From a checkpoint of a small transformer trained on Wikipedia: RMSNorm before each block, rotary positions.
Each number is 500 + 25 x the weight over the matrix's rms, rounded and kept within 0 to 999. Layers, rows and columns count from 0. Numbers have three digits each.

# k: layer 2 attention key, 128x128, rms 0.114, rows 21-63, columns 0-63
# q: layer 2 attention query, 128x128, rms 0.101, rows 22-63, columns 0-63
# v: layer 2 attention value, 128x128, rms 0.148, rows 0-57, columns 0-63
# o: layer 2 attention output (transposed), 128x128, rms 0.324, rows 0-56, columns 0-63
k21:457493460497514461525451528498479486522487510508481502516498459485566491550522507526437477531448541514515495499486523477449499463496461483494488492470503486504494493476531514530495499530499536
q22:498514525501503481491538491522507520507542503454539462499482464508503514469543537494487531523537491502534510495480465520546451438487475532462487509457536476524485537482464501511458498491519508
k22:491528502508509493509494510505482490507480491497519476490493486507520519504484515512482499501504510491474524496504507484494509519487495481478484484474495485506476505495516484498512485526534514
q23:497492516495496504495479464520490497511511513513464483507502508501500482505480480536508516492480511516509504520505519482513507539499499509517482485520501486491484495504517500527524501503478499
k23:527467486516492464508523520518542476498525527530503504526521524464481506520514442520499538500498488485562485491533520517548506511515527536554477480511480516513504529493489485524535549474433486
q24:488508523512471528469477506545516511492520491526503477470507502506475496499464524539526540515514529568522488483503504507482470496514499491529502505499471532498503513525491512491502509505485497
k24:421493528505512511493472495502549504544506493514528458453516498438505524503501462493505470454460504498501479499475501473473469527495468518515552523542474545498489490530477428523488542506499507
q25:488494477495541457519540478464484487495498483519510528498513484483498510523510484480493420505503460497472505515490475530532506496478516496514527479488514493503515470500540487499513506488479483
k25:438520528479461506458523503468489519500487473499491487476508489528458495481449530464502510506522506502481498487442478477483509497470479518481533520507536534475471496490478491453489492513539499
q26:502459505499487528464457496510505503536497460529454497468486516528510469491418482563532554508462543534511471476503511506484462494501491508503463516515479530554503530484516510496449527493490509
k26:496444470509517477493453501490509514552527490551495508507503466468520509509516507486509466518466527519529509549536519524495469452489501523517528520520482485514488457500534486538460517454480537
q27:490505512491500520453492487519520483505519452522444465410500474542473451484453538549506570478471527527493483481516526499459466512440509515524475503503450527524495527503504542521543484475481489
k27:438508505511487507496486521497525457501452484494495492510525494511496504481492504484456485496464506462504475493420522450485511519464444484533512523489492520453473544461471467461505519515537497
q28:489538486465499505476495517504523519540496496512484518513473480512487496477515460533493529482491535505466476512505515483497505526481496483506501482477502476485510494485509510497499543532518541
k28:488469491534473486485480590446471499557516547521471527491532459480491493531529415527424517490462486488517508558478530510502466515498504479522509420463491487495479480413497505471519519495562503
q29:504553504481496495511493498492480509523471531506475471494515545462528490534493484480513498488486504465506514491483490471524519506494514518467497477489510496486488511472501483532487538509531542
k29:471550517469509482506506522542511492500508517487530457516504497459546543571484474478476528531461465467508507472477534478486525522476532522496479474463471512535477511491508489514506543495562480
q30:498518526490472547470494479525519512498514489507490497456472508516477495495470512541526547477476531504481508505454514503453481528467508499523471515498457499518562505541491515491532493474491525
k30:513495510496486557491477493511475506498532495461535498454445495468439505520510469479518470464510484484410537480514481498504501520511476477467513540494493491529556466536481480507507504478530513
q31:507501522486513479487478503519515484523495474486451476477523468499493498501465490534523540480501476515529471505476497508522482488476495495502492491494489469505488516526506501470490502508506481
k31:520529523511541455529506509516520477507453494488474492521538505479549498485530520495497519538459453497536500517501523535537494506509486503527488480516499485504469472481508477493516531492484486
v0:512493525496505519519513485502500480519478478495518504506487512494512516484476530494502505509479484478508518483502533518491484520469459487498489470490505473482517511528537520485479480482512500
o0:508483493492508440511478547464508523520473487538490498526526514524477472474473457527514504455498539498501471502505501514514506476510485498518538522533538483506444475537487519462511471470493509
v1:520489503514492513514493480483488511472494475546473511501487481526494493491478488480510524524468526506526476499489470502475494489467498512547507481509501509529504502506479487505519499480489478
o1:490532511479499465522495538547496470521512521475520519507534565484490495547498522494492491471523514528463519527521522503509510529497504487492501541524487518483500490517535471491527492544470513
v2:517492507486524497502487519490525505518482492488503497494488512503505530539504506475499515496503499493521501499536491472490511470507499492490505502537506510509509492514519513547467516504471485
o2:514565486476511497502523516506532505501503525520493506502535510495490455471488501547532472488467517436458524517497505510516503527466513499483502491475531472530490545526496494429549470479501508
v3:469508501488496503483514494495496518466489512510511516474507518498457484487525505510485480468498466490513526487513481473469518509502519533491515478494504501514472504506500494508517471513532481
o3:488445464519507533547506515498486507518480500532481473519487494463547526504458496507514511502476519532523522516512489498460460471519498528483497472491506514540497521496514541452485506473478521
v4:495488458511501514497508531531517534514504468502495516487477488506501488497494502535516541479516505500497494504486504503481514501518524489497535493480497483492494506490497504480500487513448530
o4:489515533486478497493500460532509490464488525502486497505517507481467500544502505508498515492473486506487518504472505502510543499441524493505441474472513524509504490533494525516527513494531490
v5:546501508516507486507462467497516497500485487522489509468495496496513511495509507510500517508511509519526520502500494492489512481500515519508524515473517473495502472497511459501516501481514525
o5:437536501473491512456500495487518504517498528511510481514528527495463490507491459466501507485469540518490543490487514499472466530522495485491505498508462550521496537487455523494514472508504478
v6:492507506474520439522472525495540502493499491519525494480507509483487497490472479516512495512510510514500486516514488465498503494486506515487489480482556485508469490489546493509502480473491506
o6:512514517491455534489519517513451503491466499505482513490508501567466515512503503547475554493489528508475508497510519514525498514488492492536492533516476505504491516535474541499509519503487478
v7:521503490449476487487520489510471512487479520514504506470531471475483483495504520497488502476498514503467486488500554524499490472487484516474492516523511505507483481508483501491501485527504494
o7:528510522539525477528489503470523484489506466530513485535500541481501506510476503479475496532470480499551530532513470495535495535489539500554516514504503488499483496483529504548509520480470513
v8:495515485525499496507540503491481523498503504481496485486496474502495518504498520505527510508483517465527536501487510531482505487521496520473493480521519499494499493472508478500523479499512521
o8:485452497500510502500493502484522508508519498528460490487492531507509501490495485477465481492495473523485493475526503469520529521504480481535535537489486511504517508511469512479479462465526483
v9:516498487493513499505498482512508500498524515472523503487470502510568516494485484484508499490511516513509494503465511493520508516505513506479486493514514524517492525486531496475533501501527502
o9:508504478503515451486511481480509528484505486510464472490537483542498515508486499498479502497512522531507504498517471515495485528524481494542516557513488519467485487478496525512478476493467490
v10:514520508486514504472511487512488514461508477469489510492516506505497506510472474510517494463528516515510515499496498468502495510486520496501490490510512477498505494491521499480474463506475496
o10:468491506492497527466498515525509484532503517563456486464487462482523489533523489511483469507466459506491466510492479521478488494493471518531519505524437501492485488483489454488526556485505521
v11:522473496490490479512476472505490496521511504466478498508509503520506512499496503516512490516528499513515493519464498511520499495521501496493504491500530518502468491495496494543499501493506508
o11:512481503530480513486450490514528500485505470500566502485512456469498507522466477457515486487439500515454484500519522512478498498464466526520515498471489493514541497509478519472494482519531452
v12:536512482501514454524494505528490454502507495497488503505482505493510504543501515527491528493517507482505534482476486515489476512494485502518500490474509477511477498461517451529508465497484504
o12:504476503494472543447503476463500525504530475523515514479489489512473490463453511526492508457511498489471466495548518486459517505541496518497512502525502528509511487480482558502542512510482461
v13:510507498508521487529500514492521488479491465534495516497508475502489495490496491488512520513532519504514498509473512492483485471472483476528500529493505498505531508512475519525511477523499503
o13:513506474536504523489485515475528505541513528481508516502482499496489522519456502547515489528483510493495496496520494497517468530511525481521495513524452513491466483507526482493491514479500523
v14:510500503508489517484502519489475494459506523491532480507491536505491513506501503507507491465534478546501484503518493488469472489531506522476487498482499441507507499492524505509487493490470497
o14:517465507506499525502473500538507485537487440517451505491506478507472458477497505513477547475441518517509481491489518528508487539481516517506499450541512501513468478479463522492518534545500472
v15:497489509503482510491493494509511501507473504519484535519504490502495464490477491510520498486489480525472521473499478494462473493522511491487531467483471486472516500491465509520493513484492527
o15:513500498501518447490500508517516511506498483452494517483501494503500536520498524475521548498522497488509493512485470518497528512526493496449488502506494505558489502501522494496518485504504433
v16:484506473534511468520486494502492512498483486510502514502535464503502518492494520500519473495506495495492499511511488516491509503504522519495485496514511512481519506479522471489519510501499500
o16:508479546486501518502518480462501528496507510503454513472468513515493501537518456494481519493505506548507506489510477518518462505509525460483523511538550494509507506510492489530511496478480520
v17:481521498492500505515531505479498470486472474485468486532470501545471467518498513490510468522493495483505502491503526519464489498478521501494490501514497535454511502501508483507517510478527528
o17:466485522525524526501546484503529513490518533520529527464532448463519531472570506522486519509559478497523541492504482442531520517522494492489528487498503525539489476502483497523516503505482500
v18:452491484476494505490508494475499486534538517495504503491496518527473492501470501521496492492516492518514490509477458532509489500488500492530536524531468523536520490501450494515518530487510515
o18:563461575519512506521465553517482495533492519473511502538512529498496518496511472461499509523481456507514506504497510461479493477540481490494450505481489453492484524478490482505482469506520507
v19:518548484494495509483529516476511510497506508497480493504470499513488487522489490484493487516542473487508488484506504507522532532515514500520490529504483486521490479491492498493500526493521484
o19:513431475514487474486464534496520516517510468532521513505531492486496504477470506516481470530497526521536505505485499477461487425520441526484502510521504563491490507475516486497447482506492486
v20:517497500503480471511505511480516456518490533474474498483480502490499490474511480496506501489502473460511496510483514482474482504508487504504486502496504531492491513486509492501506518466523474
o20:500474482500518533516488517502464509469501469511519496484482465523492509480470532484483465519528498535527525481535479525498495490510475534503503492511517504500503513510476542507537489510541493
v21:505497504509501500484487447518490510498489457503482489547525490460515493520512516502477471464486471483505479522515476478463480506469517494501489491473499504518488466499494491512534502450481518
o21:505524493478540533496532489511517483528495473515480519470491514503455476489471468519510520482545472519480467484488472508458554523463486501499500497496518494508541479479529478473509492520452501
v22:512496509509501469525492511525472521477516526505500471520507491525497480473493483481480493493526497502540521481510511485510471514516500497499479527495523510520527519542481486467511516490519508
o22:527523504502480512500492545478470466519479455479493485477493506498503486515513481482511484494472471528492519515498513528447495531494486513508515460523497517504453499469499479528477462488535474
v23:513444522509532493489490502513520522494505497485494509480510494532514479499504522487502489477526479485520508473484503495490492522512494509513503519517511504480504483505493503489461519489475498
o23:502573500502494510530477515516495501483496505512504535492509497490521515482434451484480498505506489522482488483524496526506500483499510486470488502464486494495504494496504530510506501529528506
v24:488507531491521468506522500498498526498522533512515523518518481506537475510471507516516460508517478498499534483482470516520492524458506496503517476530508533494516491534522500539523485515471497
o24:485503480503483486454479494492506525486490498477450482455506505461514534507503515492527537519509496479508477500489524481471510485499499457497470573484469454503514530477510486517476500516517525
v25:530481499457501508492511494545517465503524471497490504488482479483482498472519500508522508508490536494480496483485492500528496535496527487505503514502516476510491485517500521467528519491523512
o25:446522511521461494488449492471497466466452511486536484530508483506492510522499487520431465468468505526472494531475500521529499451507476478517532516506537515466536487440498481510502477514460503
v26:513474476486538488503518503501494506482502517502510516540492486514496486504485491497498505504481482533498484515497514515497481518513507484490504500524504501527480511485504494511513518475499513
o26:499473520533486515486526473513476523489470508518495494496510536505491506474478535498497479493530481487449524470487485502542526544463432488509484518504457505515511510469503474479549503506491499
v27:500541491492528510518495515536511513503462526525509535470506517529496520477475506495486476531529513502516514528496523506477482502487488489508505482507490514509527502484483471512502509484494489
o27:508462484516485555491487520523494494517518464506522468523470496510486455507524516538522517512504513517525507460492513471505541480489496470509472523510500486522505504554468501495541481469463474
v28:513490493470534507493507514503486524481508468482524509493508518476502505507493509536527462497485480497480479486514500493497507478527491496519477552508516505510495510535483529514511502523466497
o28:492533527548487467520489553476531485494454515525487501504492506489499509504523462502487506471480473489533519516486505526526494475479499463528534488470489475540471508476493474500523518503529517
v29:513500525491460521475518506485512494527534501508477477540504474526495526520500511480505481501496524500527486484535471465520459523545496522517459491523488521534497479503491510462503513487508503
o29:461487474488512504508474548521505547481507514497499557518480494453497520493577496467486467496526523462498528496505496487472511477464456524502528517556548507424499503482491456520484508472528484
v30:516528500519496515543494500508490528511445520522484483512492502507495455510488510476501471496475496494495490520471468490519543475529479483490502489499483472520497493544472508518505493479515500
o30:434513507508460467461502491494492490554524499486503535507521481481498509487489480517519525535508525551503503497495524494527491503454502483516516496506514520487478513518539475459456478507490478
v31:479517498473491521516479520507496516511498486498495513489514475508494498475501501511494493522483493462487519521495492485498501504511496502512490513489506500527506525477497469492456510489501493
o31:501532511538506516516543498486469506487508524496529467541501493493481480513514519465496478498524481516503492497486486506481509483501528517535535505469484486479538457519481523484520495512516496
q32:484518487520502494490503528452471495507492485513495461509513520500521492505516473470482430502480481476480474481499489493523523498546494523513493522510510495495475517463486509518488502479504487
k32:503530492477512471519510467520528502513478473488519487507531492490560498516485529495505513533473485518495476493510489511483523506535522489493485510515486530519509482528494501521488493490486495
q33:518508461517505514518490507487503530503501523512524520509502518492508511507524502482482514507501499491512489508510496495511518506513487465484512503495507492492502513515488505485485515516517478
k33:508506490506506478496521488475515518508499492521481522503515509506502492453515529493525495498509494517526482508524477532533487509510511522519513504539516505482468454497508497476482503505478488
q34:499474502518460440511491483474500508506486532493529492524506496466549513493524484458494486502506497475480486469473500503535511471547449500498502493492538474507485522534460508487434507487559498
k34:497509463505511498502511474518498497512497493516513495493506501484498498516529512495499502499484511489496507506510495516506495508504523487513498520503474488515505503498515491528511500497481517
q35:550456536463491506500496513518504510500493493474487491519491474511493500526470499489524501503514494531499523525525491540491501467490498537479501464487536500492510514489494508468458501496529505
k35:486519515476497509494489504514507497521490494467492496502520495491520521524485488500479522517469479490504483500481503497486505523509479517508495464512493523486489490491497489493490506516529491
q36:511485473487509453526495453468499511517506511506507525492507514487531537505526496477485448486497473460492482497482500505516505521521482473501498535504510476518500491512524497499505526534484496
k36:506505468513495512505500511493504476505496499511482517514507519518488488484511487513495490504494486494498492501501507501495512530517507488514483512509472506486513504500508490513507479508484502
q37:566485501485537486552485476517541533515506501523504505480543483460543526531525548461507507480531497467473521496515509519495499502476481509498494504484492462535498484524489511465546551515502502
k37:522504490483534489525501499497477483503477500490477523483504490474521491521507497520454527485502518501499470492514496499493499490492524487512493477510496496478519504491502536498515496534510476
q38:421531466540467497466532482473486457485487516487488468509503529521474479466475473542476464510477488506508460521464513461509503561516510449529488515504474492513488529482524501559460455496484521
k38:459506487526468494497520491526492480487522497520523527490462526500487492480530494504522491501503532486509494493519498501512487510512502499511520525515500513504502481514527450509499484465456518
q39:517505503480550482518478510533496513487481477535478544498493483512495503543480507467490500466465493510477493529516493548454510508431568486540531496509483511498547442546511524461581550508477473
k39:508515537487515495501478500510518524495509504495481483496490478526499496516486503496504525503491480529502488517494522519480501505492507489483486487486516497512507496512491523490514509511520489
q40:445523478522525535435416486498478466462458475495495530500475569539505474516450481505486570489498521470494491488471499492501489476541504457519505508521506512464498502571495511509524538488461472
k40:494489533538475500483475505471496449480510486506536529497491577511437452523474497508452520577493511487481477480479502519533530482571496463499498523495576533491518414518516465504534482451485526
q41:489536508495453557414423471492475509514456463540478500512511589548541485471382503549471561485435549433489479475491543488529505480568453498449421504480553553502477545482434540522487537475491531
k41:501501448517536505518504498514459521514503543489484506522495476476543514479531503511498505436530507481502507504521457474519480528458509509516509488521439494487524523478496513519485468544503485
q42:505515523512487538444479504490455513494489460521466497514506526547532444518430512546505532472497505478478509498511541495467494499492490481508482485478495525526503490501466509489548510505493511
k42:514485425476520528482550522459431512546451519482461487514550470486557520469491507532464505393553519481494530508474453412500450540404519551537520442482376473485482617405497574466494472600535489
q43:467547500536459476530533467516507485483497464475507539501496502553505521493500423559511488451520486516504499490536485483465500425535482501451480441479471496535486495497496502490542479551491536
k43:520550485513517489543504570471412467458474539461457537506494466548547455539525470578343561531499510513486461495477499493471537487547509410471446425438562488493567503442469606462557425596558447
q44:439502445468482454553473499503515481489474499522467575521485519513531593512474484405495443485530442499553545461461497503511507480507479499491477531474523525532542515503508469511514559487506562
k44:527471489501517470477461426478471488517562487506666440460410499512582482588445511509498438503552548523430529477504467486514469475533571499377504478400471463685606512582588546632556460490471596
q45:485467534473507470495486510498509491472510523526455517508472508514469463491489508481471453466547535540485492458475480408504566498543487549500393515484478477493547508486435478537523507410537506
k45:489408572462415534511550466537521463369485516567584422588526545528440452485465467488500473436562505514502457389421514408431590440491479444485470585456502561476631704612331555472562517520375462
q46:465511503531501476583452454533526491525473493524499533514495465481454492480499453552482557479527471520510498539497463493523508464502501522551485484498473505555461497501516497507485553519479480
k46:574414453509496393515499495471536504547547516608522504599588511487591482477536514544519504544516515559626456513574495550567482419558565543554491476543455516534490484536517564533441498466345520
q47:548517534439465509527506479507465502480539543506446518458492522510473516521510483480524502476524498456491496491426415526453541518503482440549540522509470485556490513538520528529535448512478500
k47:680562546447527579569606394590457491395458448385493494497479610493454459450478536478619525479595360457356540451599447536555598604474566462510427539498438490532566491583441544451577491439483427
q48:515479512512508499511492484510499492479487488507501504498521491491488468502485505513518512505483510523509492532513533511489482507490482485506496494518490492509491501516485493487522475482500471
k48:508500493513503517478502502483459499514550503475535504461468496488489504525483490519480525495529496500460501501522468507524483514520548501481516467492503504551536445505510532514511477506531503
q49:502473500496515551489499549495501522509525473490483510494472513504478520512473479529512520513478481493512506486503479489479495500518499494469504502517494532495520508456500457507481511522500473
k49:512483512489525500503511528487495474489491486486492505519495537522482508499451505500497521503505481506510495497497483479506513499508516521497490502500502520486490515487502505505500489507477504
q50:504470509501474519479521496516502505496494474490508472534476484489500490483501504488510515505492507521499517518497521535491464489483477517507486485491504511496525487498491505474487519466539512
k50:543528491469516493532537494525524490504486492471478506537526540503484511484484524487537522520483463482491525486515501522521531542506524502518454522502496505485471522480488487494506531478482492
q51:476522513522511502503498524510483480482517504501501514493488512532506510483506507509502472498497494518487506495502516475497501512520509499517492518505472509469499484503523493493515480516476489
k51:489523512493488491474539498505504496517499500478517476481502494491509526531483477515490523506504495488503497509482496504512502537497524535507508459500471514536483505486484504507496499490522497
q52:534457526476481491473472497486504518508523488475485467495488476504519488524470505449526513525526477520503502494500495544501507445503471536485506464487521499494497506511462545473479517479553488
k52:519521532480502507517479520523495522504507511492482497501509479503519533532500481489504497506490485522516520511498516503498513490490492517496495477495511495473494521496477513498457506516531480
q53:547468551453498490474465505546477541497519518489500506490462466511485477517509534461537568534507524542528544523501506521503507429494509549486521463528554517453496487503461527452505498457534480
k53:531491521487515507501499506488517514506489491486474477505527474503519510508470501488502501496500482528491510503483507512477498509471480520495482478490496488511485519502480534478491513528529494
q54:515497501486527488511506477464521508505477501493483510508531502508530505497460508510500462471502497480469471537503510532486489528455494468508488507460484468560544494534514481486533545512482499
k54:492493511484504500475478483523501502491530509468511503491471498485472498530490469507498511516497493505497481521520499505492505492521493494473521496503514526487518475512478492507470527473527500
q55:508473477509518467551545515495515511490522548473532502508492456462479513506572487463497465532546466524515513521502451498497508481497514518508548503516499484474498493490513466504485476506522486
k55:507506502478526490504500508508516527509494513493480480520501470501510505494505495506514499468477484508484506505507497508488491513483488505501487497511501490502497518492490517511491517519513494
q56:501508478449511459504482463505514490498462510576479514496540494509464499505466488449452471509417496491460438540485468531515555536479539509523482507547524487496479478506523531510542557462463511
k56:491521539492487496514481490524540518489527491511501493477469478516500515511514502478531485538493472519521493512515549527466519479521498482469492530489523499517485486541494484479494521467507489
q57:519524511466470519450440481503468518537460452589455511506531544528513470494403518522480528465410542460459456485520535507500529535487517514502433522501519537530496496472470550513545550486472520
k57:488478503516448528487501506464481446495506454509526524484515552500465474505455505499444507591514502509497484486490506483506529478543520479508514525476498524493497443514499507448523492471501533
q58:449486487496533491486444492481499460432457507487505521501481515514471479554485484444489536534513453503480500562448458516475504464537540474538531500550499475447487479596508495494541542480478462
k58:493498560535487495457478511470507436468482465497526494521518601526402420522439501516445538588466496502468481470462485533554542509561482481511497512500610542480513374511546452514561483445464550
q59:506488544499522462517501492443480492512549498514493439499532447454490460518512519466524488548544461505502495497525506475520510518515503552520515515548511461512385512443484514528516488508520502
k59:535510491511530429507573489461581432506397480493506483551543599566540482398465597491554537496499467483591484481460483476579459548518521534553467475511505472490412558446556482483569531502396513
q60:491530568481453513460473545487520546571534565495519453485503433432492457505524520471491528512461467518568460512498496522528521533494432454502469519464437496478514482458508462532502588502507483
k60:489516553512561478531480552590558426531451533449584415465571505347560538572522365536421582470399377439519460521469533448517462572482499487580514365476427545560537526467458406549610611451503452
q61:467502431571521447504428499573502519456447499522567482445495484560505515536484456464474472518516508511456494451521503516492496490487440533526491531563426517480480484483530496492466497468465506
k61:435499485518573488559378426539467518490386437456504475467497425485650474423527646484466424480484568588483412497479441431395459374487376435454571568569506528471555440585506511534426445552448523
q62:467521496481509481503528481478527506491518488518499539441473495465489552494424495510477496509481533480561522512495565534499483559524474434529594529480498523514526508513469538548510473488501438
k62:384545530446461544386608502427523566533525478515583486382552450462441538462405461528473590416543512544483414482495402484511465579598569541471621480622516650513505430553398472449449494558554428
q63:491518469538523529534486530546470520421504473477422539449581590465520480584493508473464481475505470497564422529529550552510471501510523500449470511532527522496506503492471499476473511492490518
k63:428662535393511461530550467603552482486448441432504437595552516500630583631365574462479561664427484475476467391455539487426656547498565523480393545478466599529440535519498515523410497513571485
v32:500492415484460524526507523505518512473451615488471511496478570516483421529517529422477471540552463526455526525544507517553510452518459444519511465443464479507468530542468445497452550489470413
o32:486501448478478491494548547495532517502568447546491594484522486511503513503477483530493465473469510501512441506526452493429448514527493475560488497501498434494545492476507510487500509502516566
v33:466525520592524461510479506522459584451494508483507495510532499521522475476434522557507499491555511477531516499513432490494484585528444530468507470476529479465575484512411493441571528456461544
o33:553471482497477463531556446491544491527488551522549515541514543511569490507503529513480503509506533451456522540458487496545482520475507514482446508546526459517449467510528483527447484510528514
v34:467539532510562501516508454485515521503509489549451480519476579463485530494535490493469500500493515492556579583457534472593545507460463554465482466437516541435535481516513535475493523539525483
o34:515532479541429515502466451498516542483553421483552526457499490522519515528503515484477458458527485487492501456464495584522460492524491512470501504537508494502489520443496491572487489538470446
v35:503509492484456487484512465504498416508518458560567524543451483458509493499475472492527488513464553586487533481543521462453509488544429528507515475499537461452548477487435544535541523468461443
o35:555521513526488558485538461489489541493516532527491473461551580484542483527490460476499473564472505575495490466472468524476484548491498488525426520515474521505497526491498504463488549518470519
v36:491520581471538527543404456529437544548402551571512472494511481533508522487488515520483561464486439462423520456481480531531473555567504513456542476444480495471527531523533498506437468465506505
o36:554485525510542554481543560502501489501520534530469469488563483476466538549520537458477471497529537429597459532495536517501482474521544546434454477498518554534499535498519524521459557467522516
v37:469467515467516521494427463451435522524465542449509476532482531474544480440522513459489526496453440437504497521542527547477552469403572432476519493488495455434482502511485470517533500537504494
o37:471486521501523493462502535488520578506457468543481527537509478481482494516490525491481556496548483507481609469491475543479493497462479452510487489568518564547476528463480502455497550415453494
v38:456528469532447499524528491505482555548473533491568504490510455467472476516486521505553500496510513454516533528588548532523561491456444520482512502588510577490583579484537551508534474500459492
o38:523489475512496564466438544563464438496519455518473584539543485544442505506511509499484486519483584558446499488491507525444492545572476530456477493502451500487469483439542516513493572573451510
v39:464467510511530465535551493513470509544453507526502501497487463529482493528492492557462549542553547566494516508420515536509531483500481474485554456466478522496482501508440511546566497562473499
o39:521547555449538477500500492501540456450486448516494475471540527490500502471518508489466536493491528479491519514456472533484481459478581472474542536563490443520467523477514502553501496502523476
v40:498488478492537536486530508453458565500454436452461504484494511579470549527529516502542559484480545516572483527591576459459542466496476549523504475498524510512479473476450459558472523454494532
o40:551468475486464457525463502470462464498487491457487434467444442476522542488489469497532460480513492495515453539438475542465498511496511496478433527550481509474479505401536478548502493507533528
v41:494487487461603511502552479531471444486514553440530475450557518475490487470441461512498485490412523531478570497484536602487499481481566522537550484535545490537462527552500491493516507465516529
o41:517518458473487523461488561511497503488536401515493497497414530444511551507529511454521514495531555451468458465524476474550518477406458578443477475478494529457500516536558518499512563476499499
v42:522461509548434432486508533451511499444488486472498586387444553467531539525504488533518494505511507488504454533444480445529542477526506545550518572429540467500452503546468501472501459600555483
o42:540509480452542483533521524510487490585528504512476503533580486515511479465474488512496439524602451458479524474489528551508516520447460467459522495528467509539506497554513442505481503489485531
v43:533503491525467508479473452511480459494509529549449518487484508543521493509483498474489444474545539534552478465490501509434440551474536477516502516504454509498508492493504394501537571471547458
o43:503485554509481401525517544453463485416472484473541527497538506457486495484519510470510507467471509497433522531445509558546501426520533523504525477373515460491482458556540548476490560534525537
v44:506460541412514497514468529529480504520484482500485502438480541452485529477512455522455449562477424506555496526470557483507487456486422492494512556493493493497509515533558480541523533423463444
o44:489520502542483432512499455460506503478515493515423547476510488484453464501485592504465594506495596495457513498498487435520495543534510498476567524499494540482525486458476484480457487530489462
v45:469505513460437495549486488465539480554506513556478449439477550590493500472518602468517559471568495488505502524504513513455481471473405455484489493484469517526466479549543515455544504481582502
o45:463512477513546478437513489540539472475462502450531483543546527533489521497509477529532480513465448489462486527470461567535577488502508460457483498511484496524632523435525467473479518563495510
v46:494493457483524504526475512549570473496469525480517446464507455514539541441465467503494500557599532470463494500497560541573504498492502473477545560527483526497529458451517527456488502550466502
o46:495430496515521497445523506468413493509468492487401597508473556496554486520506473508531552474503456497512502507525461511496507493477462497454488445485489494556537504444559499486472482515480516
v47:496509520503435499551453575495457453498496501543548535493579514457425464478511500520484503489396498531508495569526530536454520467571483531481511527478501377524493509456445535480496546493534570
o47:532497528474542495455496514507500512458537529479480524433559439497585515524460522476524458536631451477493559503513470496495533449483443533559531533502506496485486512501508502475498456526455513
v48:464560523516523541504481498487519515453485449514474509508515543443500501560489478504526484425547523507450647541495439484484534444519461522536564504533470450561482451550510529501453531473465502
o48:450497494558472508479529545538465459429481460486484482517494532515550493499523548479443503519502505511504512499494520544603490559493482486532462555525512527494527493480548557584508443479506527
v49:536442516504477503480499528487512425520500490503473444547494549500513577468558505517508443496507509494488522498446472572519444577433464487557476503528494500520508517538465569499434519511509526
o49:477467438462514509420495416445535533541536433520439455485520490538489510469497502507450529513494446508477523476543479493556538525515558457514500539443457514475473507530514537475512520486481519
v50:433502484523502532554509546462566504423498483494482495505479498527530506496474512534516473553453521467455542465490452494442506517537522520526555471487522484518517546457533461537505533519444472
o50:553508517531473456478524490494474499517471438488485504539502531551515483506498422398488415505511479550480413514516489546570439513478429496515540501511521490544478537508468452452444465511505476
v51:439464507533501545526533499505564496504477478444565570511542503530540504439550505544515481522524483504455514499454535523408497525492519548488492477521511505501516535479539470463525536487553524
o51:476547434500482488461453514473528479507501505492516516533499530457511434490544482515546460526471552493496534556525551487494454502524476506573509531531480536505506532542512540471486498522491447
v52:509491459513488509493544455543502541545545454551458559523509424434511527478487519523547513486520467464433493496520497528528528521586485482451496488467497524453498505473531514488514485439551514
o52:487553598508494505452502532531505440484505508443489502485482495523539469558493485507520544479509545524487490492494556549458448512545547512485487524491484455538497527581504495513485513534495500
v53:475526496490527509522545486458466525551500515535497532489422503533510546482499520467488490501479486483507495519480544506489504448519451516557461516567477534624474539532464517445519565517543478
o53:466528519472441591463500478556462462459441592482467523473482482505485523495546480517574512530527518507477458505488460441529440443473562509501500502503468507495510479462509498541542505461490458
v54:520435579534502434554549478453553535522493524533430571445455494544576513518464487471511534487493539457499498443554495520479522496541487550513505526514476546480526465507488535463455563461496518
o54:524509555508495558536571445534486489442568533506508401445443504501480501498492562464511574482483522484497505506463531542479481559470488577582521493509494467535557505473521467452523524510464512
v55:502577530501453552465525486525535447438480528534500498472506522471479530497555517562529551554462474473433461482523429545435524433489480513490515448512481468495478461499496512465497454461434510
o55:504504444526508474541471468476460524491455573485571473488519461496490470473461497396512491476534531476502464507558521492455479544513473512476511491522577451485528496452482531514498527497532494
v56:529543519489556501506539514440459519457541515413532453497517466502420451510541503579477496519574511477500559454507602559566431460530509503535449575505517524485524466490473521577439475528504525
o56:491559518414527418472497443545496545560506573473435508471510540507518527536513468467511506459520611522478470537491507514528489523502515505478422483534536472438498513513531471491578499498452569
v57:503457567519475443502506534491418494429506505511493522531487520489552445515475464473437501464516438544476490465513517457478539502508519560488530491511510515524451483514494450414459508470457502